config = dict(
    n_kv_head=3,
    head_dim=32,
    norm='rmsnorm',
    norm_place='pre',
    qk_norm=False,
    bias='none',
    init_std_qkv=0.0537,
    lr_mult_down=2.0,
    grad_clip=1.0,
)
Each number is 50 + 10 x the weight over its row's rms, rounded and kept within 0 to 99. Layers, rows and columns count from 0. The size before them is the row's rms in percent of the matrix's.

# layer 5 MLP down (transposed), 768x96, rms 0.0629, rows 148-164, columns 0-95
104:57 56 59 50 38 49 46 48 40 39 38 57 36 56 50 43 59 34 64 51 62 53 48 60 50 39 48 63 44 63 59 52 55 39 48 30 64 43 49 40 55 64 35 72 35 52 59 57 53 58 51 49 48 62 29 60 53 47 34 58 57 43 37 50 62 57 51 40 41 50 47 68 47 60 65 40 35 36 63 57 58 65 52 35 60 63 55 62 29 62 37 50 46 53 46 39
098:38 46 56 56 35 49 49 57 60 68 54 51 46 30 64 44 29 45 49 46 62 54 34 45 55 58 47 59 52 55 63 35 71 51 52 48 62 40 57 38 53 57 57 33 37 45 41 40 56 54 50 50 50 39 57 55 29 59 45 56 56 49 22 50 62 48 58 48 48 65 60 34 48 38 51 63 52 52 40 62 31 51 32 51 36 35 62 62 54 47 56 55 42 60 44 60
117:55 72 56 43 63 46 56 33 51 55 47 45 57 37 32 48 66 42 63 42 45 53 63 49 45 54 52 64 44 56 44 47 68 44 53 40 24 47 44 43 40 74 50 51 49 63 47 47 46 37 64 51 46 55 38 64 55 57 49 41 43 42 50 25 40 52 38 40 53 61 69 47 62 60 61 47 40 58 50 56 46 60 56 27 51 52 43 53 52 57 60 74 55 54 56 59
107:39 58 43 47 63 76 54 74 65 57 43 50 61 43 41 52 71 55 53 40 50 75 53 53 43 40 55 74 52 57 64 55 37 72 39 39 53 54 46 49 62 62 52 50 28 41 51 38 42 44 49 40 46 50 50 49 38 43 61 52 37 57 52 53 53 58 57 36 47 55 67 69 55 54 43 54 50 39 60 65 47 45 59 42 58 47 48 44 49 49 61 48 43 64 62 55
102:33 56 62 53 57 52 50 45 48 69 64 57 43 46 58 62 51 44 38 40 74 50 53 53 53 53 47 60 64 32 50 52 58 66 47 46 64 46 46 52 47 59 41 40 56 82 45 36 44 59 68 38 42 50 54 53 32 45 51 40 55 51 49 52 57 31 52 45 68 63 47 53 58 39 41 43 69 45 57 56 48 60 41 50 30 50 61 37 52 49 31 54 40 38 55 43
050:38 49 60 47 40 38 64 56 59 42 41 40 36 54 60 70 30 59 77 60 45 39 59 39 46 70 41 51 53 55 46 64 66 53 45 45 40 57 50 64 50 45 58 52 46 32 51 49 71 68 46 45 43 48 52 66 50 51 47 55 62 46 59 58 58 51 46 37 71 63 52 43 46 50 45 41 45 52 54 48 50 48 48 52 37 44 39 47 60 20 36 41 52 58 47 43
098:68 22 55 53 41 35 54 56 39 58 51 56 44 64 63 51 38 53 47 57 49 54 74 54 46 62 63 43 36 59 43 59 40 52 51 40 69 39 44 63 67 61 60 42 55 66 56 50 58 56 43 53 63 50 52 37 51 57 51 58 49 35 45 41 57 66 56 35 54 39 64 51 59 62 55 45 48 67 47 52 45 69 53 35 32 49 63 39 53 57 34 52 53 54 54 44
081:55 70 45 52 44 54 50 54 59 55 52 60 27 53 47 42 38 45 57 47 51 46 68 49 37 42 35 51 69 55 39 68 38 65 48 55 52 39 45 49 52 45 61 65 51 45 61 54 57 41 32 64 74 40 54 47 55 51 47 53 33 49 40 27 60 52 51 47 43 56 41 41 56 57 73 43 45 56 59 47 44 42 54 66 28 51 68 58 47 48 37 50 49 47 30 61
085:39 21 49 44 57 60 41 37 45 43 51 48 52 37 71 56 40 43 47 44 42 60 66 54 35 62 53 49 55 45 35 45 36 45 50 58 41 52 56 39 41 52 41 46 59 60 39 52 40 51 47 25 50 61 55 38 42 58 49 55 53 35 60 41 56 50 50 41 71 54 41 49 49 55 66 61 38 43 46 64 54 47 40 62 52 35 44 39 59 32 60 57 32 41 57 70
100:51 47 51 70 47 48 46 47 41 35 45 39 32 40 54 57 33 49 56 46 45 44 55 38 46 56 49 44 53 38 45 56 68 34 56 40 66 55 68 39 62 65 53 49 59 43 68 50 44 34 39 42 43 30 50 48 29 52 42 48 32 59 66 66 52 46 52 61 51 56 50 54 41 28 40 56 51 54 62 58 37 54 58 59 44 39 40 41 45 42 55 69 41 58 61 39
108:38 75 41 51 55 48 50 65 49 39 48 42 51 42 50 48 49 46 62 77 49 47 39 64 46 35 44 32 43 58 38 43 46 51 71 64 39 48 48 32 41 63 50 44 48 58 53 17 42 56 44 59 51 59 63 68 49 51 42 43 52 47 59 37 40 35 58 45 56 65 54 52 41 43 43 54 51 43 52 45 53 45 44 59 59 38 40 42 62 38 46 53 65 64 43 45
107:52 37 32 45 36 53 66 51 60 42 45 47 37 61 49 40 28 62 42 54 50 53 50 36 49 39 55 52 37 50 53 42 66 42 43 64 50 54 53 48 61 46 49 47 54 61 42 51 62 54 46 32 40 39 49 41 30 38 43 45 41 56 56 51 62 34 49 86 37 62 46 62 55 64 36 41 48 54 59 33 51 47 54 52 40 38 41 37 52 41 48 41 57 32 43 45
111:44 43 33 65 55 59 42 51 54 46 51 60 42 45 57 50 63 59 60 46 65 63 55 74 31 56 54 45 38 52 56 52 72 58 50 54 66 46 42 50 57 78 46 52 52 48 50 60 52 41 72 48 43 61 54 48 57 53 60 71 58 64 48 55 57 53 57 47 51 59 67 56 50 55 56 47 55 52 49 55 34 33 46 56 42 70 49 65 58 38 61 29 59 63 45 54
107:41 47 47 65 35 35 56 52 41 27 58 50 51 53 36 55 35 39 48 54 45 44 57 43 43 57 53 52 49 50 43 41 44 72 47 30 56 43 49 48 63 50 33 65 62 54 45 50 43 62 37 62 46 55 47 74 43 56 45 59 43 50 51 30 57 58 62 45 57 54 60 52 42 25 65 33 42 41 49 56 60 48 64 56 42 56 66 63 55 61 41 49 43 47 68 64
109:63 51 46 60 62 49 52 50 37 33 43 45 54 47 47 54 44 42 60 59 38 55 53 37 44 51 54 41 53 44 44 39 70 25 58 44 71 68 46 41 44 45 55 46 60 52 38 44 46 41 51 48 27 33 67 43 53 37 45 60 30 42 36 46 31 47 38 45 41 45 49 51 58 54 56 54 54 43 56 41 59 69 40 54 44 47 36 55 59 47 35 31 55 47 59 31
108:36 55 47 54 48 55 76 52 44 57 62 37 46 42 59 59 46 72 57 55 64 59 60 82 62 46 60 58 43 46 35 45 61 44 54 48 45 53 53 62 46 68 52 60 53 59 45 54 37 59 51 58 27 59 49 47 49 53 56 65 41 49 53 42 61 52 41 27 45 68 57 50 56 49 45 55 51 47 56 58 38 61 39 58 47 49 53 52 65 60 30 39 47 63 61 36
093:54 34 64 54 35 58 56 43 37 48 12 49 59 42 37 38 53 53 56 45 56 44 53 45 45 42 60 36 62 55 31 43 57 44 58 61 55 59 53 48 50 40 50 44 33 45 46 62 48 58 47 58 55 48 59 38 64 62 51 38 36 49 39 38 39 55 38 45 32 38 60 47 44 61 60 43 45 66 49 45 52 59 42 54 32 51 25 39 45 50 49 45 54 62 63 48
# layer 5 MLP up, 768x96, rms 0.257, rows 149-165, columns 0-95
106:37 51 47 57 36 59 44 44 58 67 54 60 68 51 57 53 32 55 57 39 39 49 59 43 42 43 59 51 54 48 59 31 53 43 63 67 45 63 54 48 32 30 68 35 46 63 33 38 25 50 60 55 43 49 37 57 40 49 46 45 50 52 50 76 46 54 49 64 44 58 45 56 62 49 37 50 62 51 34 46 42 51 42 67 54 59 46 30 44 51 56 61 56 56 51 53
111:58 39 55 69 46 41 33 38 57 62 51 41 42 53 50 49 51 47 45 45 42 51 42 37 46 54 37 49 47 47 50 64 36 28 41 59 51 63 38 55 38 55 46 54 51 50 33 67 40 55 61 31 46 57 61 21 56 44 50 49 48 71 46 52 30 47 54 58 40 45 50 52 48 47 45 51 50 45 56 22 56 52 40 60 55 62 62 52 55 53 30 67 49 32 42 39
102:67 50 39 37 49 38 54 53 57 50 58 39 50 41 49 39 46 51 57 32 36 49 52 56 41 65 59 42 42 52 48 57 63 35 42 44 53 49 54 25 43 45 52 35 51 55 48 57 32 46 59 47 50 54 67 57 60 56 43 51 81 40 27 55 49 45 38 69 33 41 58 37 41 59 41 47 57 52 38 33 65 57 43 44 48 46 47 65 47 51 45 59 56 29 55 48
104:68 58 37 59 53 35 59 43 56 38 54 44 56 36 42 61 39 41 57 50 37 40 71 53 43 44 42 52 44 62 49 56 32 56 43 48 52 50 50 48 31 47 53 54 62 43 45 56 25 65 56 68 36 30 55 44 51 48 51 48 64 56 67 45 38 73 39 48 43 41 50 44 64 57 48 61 45 54 53 50 54 53 54 34 45 49 64 33 49 50 43 34 31 65 47 45
071:56 49 49 22 60 52 59 41 45 49 44 45 50 56 55 25 55 47 36 36 55 32 36 48 54 48 57 60 52 59 35 63 50 36 60 81 62 46 48 49 54 60 51 49 58 59 67 48 39 31 63 43 45 43 61 38 61 47 36 59 44 54 46 65 45 60 42 60 51 53 45 48 56 47 43 41 59 35 54 66 54 44 54 45 41 58 47 57 33 47 65 46 42 32 58 59
101:53 37 65 47 60 45 38 39 60 53 40 50 40 53 56 37 57 49 62 49 48 55 17 46 46 67 42 44 46 49 56 30 63 51 40 47 38 71 40 63 39 38 34 54 35 55 51 40 47 59 74 35 63 48 56 42 43 52 54 57 47 62 57 43 45 60 36 54 43 58 31 46 52 51 44 63 57 48 65 62 55 49 66 42 55 48 51 46 54 40 38 59 40 36 60 50
096:66 48 48 45 67 60 62 47 52 54 40 34 36 52 58 44 42 43 45 44 35 51 50 49 44 54 56 32 56 51 63 50 32 42 58 52 49 45 62 55 59 29 56 60 41 64 52 43 50 45 63 39 61 57 51 54 54 43 79 35 41 41 58 47 35 54 49 63 49 56 36 69 35 57 47 36 60 59 49 50 52 68 37 40 27 38 51 48 54 65 49 65 56 54 60 45
088:50 64 50 45 46 30 54 48 52 63 39 50 40 55 31 58 52 63 51 40 47 56 34 54 43 41 50 54 63 46 60 50 26 59 65 57 51 45 41 55 47 44 60 31 57 47 29 51 53 54 53 57 48 51 55 51 45 41 65 41 50 54 56 72 65 61 54 40 46 12 47 48 58 61 45 48 43 42 61 46 39 56 67 54 54 59 65 48 37 51 43 52 54 65 41 38
096:65 58 51 57 44 44 50 41 57 60 67 59 41 42 52 37 49 39 69 43 58 48 40 49 43 52 39 39 46 34 55 50 31 52 42 49 33 59 53 52 27 29 52 37 51 52 74 57 54 44 48 44 48 42 43 70 50 69 64 35 55 48 61 62 40 43 52 58 55 66 41 65 42 46 40 41 58 37 57 57 48 45 46 38 51 41 67 37 58 45 55 34 50 43 40 53
100:44 32 61 57 50 59 61 53 52 62 59 38 57 56 54 58 57 55 50 59 53 59 41 39 54 55 49 45 50 56 62 51 40 53 41 68 59 50 62 45 50 54 65 48 40 49 52 48 41 66 28 60 50 48 54 56 71 58 45 41 45 66 48 39 59 75 50 49 35 39 40 76 44 44 29 55 67 37 28 51 56 45 62 44 46 61 63 49 60 60 60 44 50 51 32 48
112:72 42 53 59 51 63 52 50 43 50 45 58 50 41 59 55 54 59 42 20 58 30 49 36 47 53 54 55 48 37 39 51 55 55 58 45 50 39 67 59 85 46 54 69 55 49 44 48 51 43 46 50 53 41 61 65 35 44 46 67 68 65 45 44 37 41 55 47 63 62 51 36 42 52 48 51 36 50 55 42 59 56 68 45 54 54 57 37 55 45 59 48 39 36 51 56
107:44 60 58 30 45 43 55 61 52 57 39 52 66 76 41 68 46 62 61 48 36 60 51 63 52 65 45 47 37 57 44 55 58 52 58 31 56 59 40 61 60 65 50 49 48 47 40 61 59 46 42 49 56 57 44 48 59 65 52 28 45 48 33 51 64 72 52 58 28 46 50 61 50 55 51 24 57 43 54 45 40 60 57 57 56 45 69 48 47 54 45 44 61 49 44 53
109:54 28 49 50 36 70 36 70 36 47 51 47 58 47 52 40 52 50 42 28 35 37 47 66 57 44 53 50 59 61 66 52 55 69 57 65 44 55 39 56 59 54 42 55 65 51 56 35 48 55 56 49 57 49 39 44 54 47 47 38 55 52 50 57 49 66 45 40 62 43 59 64 45 56 55 56 62 57 31 64 50 54 46 67 66 73 46 44 51 72 64 56 48 52 51 57
102:47 45 58 55 53 65 39 38 49 61 60 55 50 35 63 50 52 42 39 52 52 52 34 47 45 47 52 57 58 47 59 51 43 66 33 51 38 65 35 49 43 40 76 47 62 54 64 32 36 55 47 46 60 46 43 59 70 69 53 38 59 53 50 52 57 44 51 58 59 59 51 74 40 47 49 46 60 43 40 82 59 46 53 39 63 56 53 49 49 47 70 46 37 55 35 49
103:55 52 57 68 60 56 42 54 51 32 49 57 56 38 47 36 52 51 51 57 45 48 39 46 50 43 53 47 65 45 63 38 54 50 44 45 47 63 64 60 43 51 40 46 45 52 54 32 60 01 40 46 61 49 52 48 28 47 41 21 56 49 51 43 53 42 49 57 47 46 58 41 48 57 41 59 43 47 59 49 63 45 39 43 53 56 43 63 44 47 69 56 61 50 57 62
100:46 50 54 43 63 51 49 54 52 54 82 60 51 52 58 43 44 54 48 54 40 52 53 55 55 47 68 50 49 43 57 48 30 44 48 45 46 51 53 60 59 53 53 61 50 45 30 38 63 54 35 44 53 46 55 54 40 44 35 63 96 57 56 52 42 41 56 62 50 54 60 56 42 38 45 65 51 51 46 77 58 54 57 55 53 53 41 53 52 54 56 28 35 50 45 53
083:68 34 35 46 38 57 49 51 49 60 82 52 35 45 39 46 63 58 36 38 46 30 46 71 45 41 44 50 54 65 70 28 55 52 47 49 54 51 55 44 48 39 45 50 43 51 68 35 58 59 69 51 56 48 57 46 43 52 54 41 23 50 45 38 45 53 55 47 57 48 57 61 55 38 50 59 50 44 47 64 56 46 51 64 61 56 47 52 65 48 54 64 43 55 52 41